Weights of a small GPT-style language model, trained from scratch on English Wikipedia.
Training: a variant of Muon for these matrices, 228M tokens, 6965 steps.
Each number is 500 + 25 x the weight over the matrix's rms, rounded and kept within 0 to 999. Layers, rows and columns count from 0. Numbers have three digits each.

# down: layer 3 MLP down (transposed), 512x256, rms 0.194, rows 420-436, columns 128-255
# gate: layer 3 MLP gate, 512x256, rms 0.196, rows 421-436, columns 128-255
# up: layer 3 MLP up, 512x256, rms 0.204, rows 421-436, columns 128-255
down420:466485450461537483491492470471530494492554530502514492477482533484516532506477519492504519542524492522478510494443487501521472474524499520464492515473464516524496518482494512522501508521510491495555453482542459497538488468501474488474499483504472496474507577514510501489496488492500504522548513502543435509504498518522502479490472553467496506510484525503490502476462538479467502487490
gate421:485466509465490559502510454441540494483506472472500506465519521531478498484495496505487498488482513519477504470478490517531514467519504474443531462484504494468508498529493524480482492521530539545492511564545489494495499482474533544547562483516545493533496494511458446539469518512522541518454492482504480531489445469529497495504486491496500513479532472466525466495505509474501519527504
up421:544534502486477541507457484517486517516484472511512512501515502567528499518459479460508504473531508497538499488524490534479480492474481504489459493467473512506508498500485541463515464544489511433466522538476494458525496480521500490478515490482485524503508497543477533495509497478489500504500492494502487528482475487483486507429441495537521516500469509482492501487509509474495467507501
down421:482486495489459506490498473567447521488455532472520500495535488474463484514485529529480509435485524531455505514512547507520512471501514519488520498554463496488446502481526516494523541520547511470502528519512518464509527481513448479510493497471514465497501505494464488498538465533500525541509504538481514511539534490484545496515463493495522502518483470491475475478516490555481515487453
gate422:522469503455513477533483496474478479469522542517457453501477464519493493487481485567481549500502500517510533572524527505496515505536501521487509480473449479474497512456502499501530500489480493537492497516530554473518526481497463513488507460493524412515491483482527476530531523507510534537526479494511509503495474520515482490446533511535498510504476507541501469471481507498515511510484
up422:482494485450501493522500507469479491520483498546492448500494511471484534508513527486470509464555505508512475517472469515473503472502487478481515535469541503473488470499506500517538489475508495535485500440518543462468574446516511511530525519470531484500485492499522469518510517520520519535525466527473514501514529508519446512506480475497498502483481500524478483455483526491518510442511
down422:525492504500551468505521542519537517474549498478473526498498465528515448498518520495528578459482475548480492478517532523493500531499496524518509481529492495505528524498520491511481510470488520466525532477518471499509438542489510500499483480495512478505474467488506497542504516512531537498492494511480541494502468522523489508493533496537497478480465496542482540453524512457501499501505
gate423:493521523505518510494495455521501535538504486488488479551539500527509495467466517497508546516460521477506500551469517513488488517502485508495479502520442513528502496480454519513483523500506509516529511535495535545470561496556513537472503506501499501486478465533479516549519546476484525521490536510480470519478515515535492558522496519498497503488520472521518531503512523502497506518485
up423:489500505500489536507499545495506525467492498496504516492528508480532523468489500518528533499478528493512475482473460533487483539508493483474475536519479511507527512539506435542463489489541513483532486492519501567557506499477497504494502500469494484457491463516509498527495528485471477491489470499521493498496503562540524516485514519552547539538517527485486519505475501516461523528523
down423:452486498459497538488476494518524480509455487506509483515541463536515500516532508467501486497507488484513494491461503480466474467493487475542469485476451490503499561512495514475459519487478524489452497515527493506471566498479519489508508526511519493538487478505475515522505489500531488459497511507523527498471475524523510520469469496469537501449497523475483538486508518473480455456520
gate424:476529479494500537526504467474493494507513525525474519508481520494516514510482469464472510494560530517506518520489509491475518540493473490522482483474531493501501503482525506476482499515491501432537509494504492504499532496488552520531521494459444482548498483525480528522476478489480526469461502479510484508522527523502543502531494563476491448472453523490474473502505527522539528479513
up424:470479566505452480501473538504490462506504488520493500496493503521511544494478530503520499518473504531507454510464495518504489454457492538486496490535506521482480527496439465537472480490519491549520509495487531504488471524526485472505473504546499516534525544465497523468499500520483491516561521514512500465522480476479518515460497460512531506509503530529516504510514517522453473483522
down424:503462528471488476468472540513553479475529513498439527496469528463558474502514512512480510497537485477495526483475509496498518472505497527485488502509522483549542513569480498456474492442504463562442513498516534516486509531471499536508506485457535505527486534502472542488527511514504520502533466462497512463486522537490488498508483474522509506455525465499528525478488497493523523481538
gate425:433505448439486539483481494516483496498511502510503509537470490516476517531497495500470520455531447490516487520494495553498528449521484508490476476478553524524492457492466513481492525490481460508487485509534460528486510504524489501504548533495458544501478528469526493511528467484496512495498503442503548452530502498493504506519486483500486547553529541503486486515494501506492474470489
up425:519499476493487517491505538503512519486493510509475525508501509509481473552497511503539484492449529508496526537523513466545480504476500498497513519471463495462495435485510529495507511537502509496486513471519488485501503477475465466472517521553538465486493502558505509492473536525486485547523510494517487494468536481510494446466488508464472518503504489466482463511518501476490542504528
down425:496524523473503502497470515526528471444499512521480531511493473500506485463517523468504474490520503495527483493485475442515483471488484515481489485433503494540454502509523464503494494511487505522508536571463502502496523483488459500514502527488482509527529534502519465537520530545494466477496497480491483491470546500499520497490472477522491494527496497476529506526492499473513459470476
gate426:518459531539438510495515527500445512513465508484504476519505465473532480531463537535540500474505542512499497486464477522508516468532513472469513495483533556559526498509472508462545501487514511522525469496489502511511518504538490526472480490552521500465508489469524465473529543501515531440515459499506505496521522494480500472474518502494503485497504441506488513480561478506467488478467
up426:504498477521498496516532503511482472461446476497500470493512534518515508513439490505515535502465492483486471452506498464493502533506456505474502518498514524528468472505487511463491498452493513497535509531479487520522490497496483492529482465454497535462516546477484506485508519496552474526520524497493528488512500459516476471545482497548481521498496514483484503488497479500476465466501
down426:495513555479434524527476522493518495453504503503471479483524486445479481493495487503481518459503522499469535501508523512518469501495512546483481500498562524504534505498481469440522518481535534494510486481530505506527494471516518496509498529480496504569495496453511472441521525487531508518505510492510469535464493517502467504462535546477502513496489504520546508495448519458493501486508
gate427:508487485485546576493462503511475453538465477538512518501488494495500526537438507522483476462499521530484538545535507480485515489506515454488492478483541473509471512451513514469493532492510516475472469512496486441520554498520486507498515544534524468506551510564469459537517483518495505538507487507535512513515499537549527480452490466462470489520519501516463531519531537526449496517560
up427:509477499462486525436518439484528511503528534513503480490482506504492525536470550489468530523473496568565501527489520507537504499494505505515502486492494484525535508455510499449453514506468549511472498483447528509470499487537535477518530517520519512503493526554488469501469463469499506509476475455514477494463492536512490484553544479492532461537512487468484510480473494507524499518456
down427:496514508516497498522518490505467555516481524505498503505542521510524496515509502538503467474491472512503495480501453499500476533534485518516503508547453526500490469473516492500517485521494516434466514474550512506484501483510552497465524483528503425504503549502498488515469497558534513501507493510476522508529530474517536457448522435462452517514530491489490526519535486483498564489496
gate428:502487513491520525557519489522555548541459527494528430537491511530496506496491522501485466488504536518482492484506503498498488498460507524482472511479487507466497494523494509488511502472482495522475553505472483504487513527455477536556475490503499469476531489486480497515520494537514497540458474497489493535527463497514501499465534476504514526535517545549531527462500462483545520507504
up428:497492488517495528522496467490474480481486505493484476541485507526474471518514463480492497503509530460507480492504530546506522526487474486472509537458562492481496480481533525492505484503517487495497488472494454476495545513513504494505495514519481567475484490528520512465485497467501484472480468405524504522497513460513542496489535486507477506518506512510515464489512507534493492516459
down428:527480502464513522513502454500459498532469457485511506469513505500509526498487516519484518497498512450513458501488503526495482505473505520486517508556487497551531519465525521496481500516514502518470441487490478498506515525516572500495508487454552519511497489514501475495478519550543539448508480478516530487504465502508552535489477525505497459493520471461513494512536495478482520514451
gate429:535498482438500481482518478487476515509457514559511495484465454482479500505556475527521519551493490509498496511477478538505554494471500507483498492474539450520473512507520500483461516502519472519499491487464501488533509567470507540552566469481482491490489517487517512521514466489453531558483485446501494501491432546507524518521466521526518469520455492497509534442481485494533459476481
up429:510498424461501500470478522540495486471491494494556564490509514509513487506526501516507462536516498499566512498503478483506496497467488483520506445528499499488485510502527482482474522504519513494530500493464464519541538519508523553528501467473510489487485495482515480514516515460484538506479542463518487545457458505522515464459483481505503516454488493514545544528526507515484458471487
down429:476498555512483491474537526484473483455453461428510500509488484486492521497475500530457507557501534497531480498524500493512517485490511505476497481518533492467503504462509516500517543523499500506473529485504476475485514530504466520511518480490536488529469475516522540497491455506548502495493520504496472514520457516455538499499495542513511518479479496514467448477475499489500483486526
gate430:484526520524498496544485476514489477529490443519542500482501525539529500502459514479526472489502453517540472511462520476483474524471491501459480500513454497502490504482530547478523493503524485505500533490527581546480479505492491458479484463527459475502513466490503480523503511500471489470472515515458519474471520494483509481478516502541551513509499491505521478493466499487517466497486
up430:525493509535483509470509535507504532482548499520479525514472514517482541494481507476536455534502534473485497506502455493474475480527488518492489483493542456517476533500509531447480501462559493506486479496472521486504474509532505563515512454496499504477523508505510533507506482494512487509512527514524559480460468499522478464534459447497510570442512469506495490519465469542504499477512
down430:512529553503524524482494519527480492485534534495481511467480480468474478523517475486521504499492548464497527508538515528524563521524482445512514537513533493478498475518522463447484503470473504463481502468541493425501460493483523494504525498521516477520483522499499480511525482512522508502513521435504513553544507487497507457505466504486481488501508515529489508538480542494505525495489
gate431:513461478488517494502504493499535512517512501463485527531469517519488523519487475457474543492509496513474510475482512492517496464494475558502508516522478461527514488513515489512506484501520518489514486534476513486491503496520511474496493448527496473547503476507496508525550547473475485470515519529492512520533531532501505487496501486487519469494492504480480479519531499500500516506492
up431:526472479534506503490487484506467494476508527486507503523511492510528500521546502498484489465511529493514491538510537470539521536514502507476479434507481452494487496479482483522478484512489539499466466495496528517508516518513543481500525537494489513499531510485512477504481506485478535562510464536530476511505495495536474540513508485506469510499504493486510521507496497509498495502523
down431:505478650499517506507483497471513509488473485479510480489504503486477525488507486516465498478481494505527471485489484532521507499512457492515509509475500522472546496463518494479503490522484502499529494486504485511522479491516495530495495506499473497500466525516466501496504473510515515522446492499519465498494526493519496493507511485538492483519513512476467498465490515452491511524470
gate432:530507484491448514457512471539473537474494489503539481517517520464534520487463513506497537476506496480473514493453514522517508556483495500498515502509539503493456494510499498543504520518466483457515472459481532504463493470473513484523519502536495507504536474513520515503511557511494525545445539482491476512520490544535463491558530514508530515497503513480480504527486493521506478493477
up432:473486497507458495461494502467457475531512530493513499522511499513525496511499526500509540465543507497490473490539553463513493501541440501502487499509475503464489499533528502497493502495549462532490494514490525527487526454525533506503535524533518519509509507487493477486468465534498501454514480491502493477526529508449467494500516518488524517523465470510522506527516524501513513512522
down432:515500525493465445450503474496506499505443499543469503504515502556537495546524504544470547484490516458513476510485502473488525523488536508512518480496540483484494524513485499501464534474529490488535532491491543525463502485527486474485500447541499538521490495528506516522508487431490492482497507511492504493532494544511459491523457478522520533494503516525478521511469465514493480450516
gate433:468532549493498484494507484493476584523512510472474524476487504466507484505502480489463524467521493523454523493502457474509539509487518541544428521520563500499561517527493480559526428507494503495443518501510488507504542552504497502528520506516503523472529532465501517522490477498506518511493483519510506507469452525505508559485487484507520495521491507474501481548539524507492481519476
up433:526521500508488512502504463491493470505552511508519502475517480490531497518455509518537498503510499494508514504511482527482492464479505509471516538488501559559484527499523555508484493474466483552484498495454528474529522516474495492497459515470538481473544471474498534528482497550417518480474464503511524509499500484516511519462520482505504525516514521475545528490470497523462513483489
down433:488480474495515499479488526523474486471528509468532501520486459485502527462445511471524488494460499528500493512482502474554470527531482492484500474499476505534514479518486524499466523484582512502533447537472499526520488468505508499511489514479536453490527494501528564528519525510498490503482498549460520508501512500486516473477533505481526482492507506516487469497471499461520523472513
gate434:455476470517528518471481474533528498474495496501505535500518472515506517547468503507501485519469519481466531533556483464546497492525511466519558558509468473506451507558493499483483476526509514483523489463565523540478525546408534508518501508514493527476498521485538498490493464519504530481527494518462509490489478503483506531497508500517485527506493555488467472477486524507418481492488
up434:505506469542492523499467504506527512534508482452520477525442508496527516506493510440484530495447481453514461501487524454508513503477501515497520501501496495492434526508509471515500512508531506533487469510487499504504495465490494471518473531455506504480494477494493484501518507488501542475519502516495461533472514485486557552504520556521483513474496542564524537434470519492464504479497
down434:524514502525483508539534506536503472483490517497536482472468465504513513522492513511535540479504437508430514476507546505489484498528517499514482517496466488517489532513463524500489493530525504487493451465491500495503499486488543522502520524462518530507533521513514491484441514481514482537530537512504482444526477531527541517533503511491440514530504525527477503522458503435481512517497
gate435:489514496543507529505515478482538477519480484512460469509476491526501507555490479491536508483544531494532518500509549526487501483432518496510475501427498514529473491472475519479532516518505517531471459520494508521493512511494484517516515465513523528554487553472505482499487477478533514461503522499519512510469528559461496506516497507511498532474489482473449466524491486535500513529508
up435:515449484443514508453514503518468485498498506522546470496546465464496504488522510525505473496474490487473537526482491483501520476509520516496492548503501482510481498510510531503464473503509508521472485503502528513528458466518510520485516516487518470497436520495537499474558491506499497521471536501504504534459495489480521484484501527530445491507501499525445468512504472476468542472542
down435:473489507547478495523503479511481515503488475489495511539448477513475469496515495460531490517539450495512519531492486530493512528497514495500516519458505501523536485498482519496505452535460515495537517561479503529517529476516497457493474474529485533471501492545480479474460530514451494541524471460531506479514523477532520492504468526522503517512507490517516521503502529504500450465508
gate436:546500521513492507484488491460519493486504543509511496473570528476506527539527505479512494455547512531465493517499457491474493492522482522505541501520519519509484497445521516531547480497497478514493487535511474524487475518472494499513495493483475465490505470496464527492504473524516483481521493480516514531522501526506479519514521510528517511455496488480486544499551499445491502505504
up436:484509508449509467485525533525478496497534491477488506529509514531505477507478500530487486476493525486528520532477537482484497498472460450496485491495485505510525508519490515482494522463495526527533478509497472451477503512491524525525487515519490468511523533469511534495547515492479491466458493512526478490525454489475538487522479522548515543505496494535501499520565464512505501513499
down436:495483482491481485485503549480449511501534490491476455478485515503452518571480518500480561506468507505459501466501505514486510532544465562507498519536522506510500488550478482486516525489465550474497457505485490492517514515502495529481506519509488503506507499464527514501529516498483529549468513527484581464501455526511492476502480494494470473523491478492502495465488490513506486499492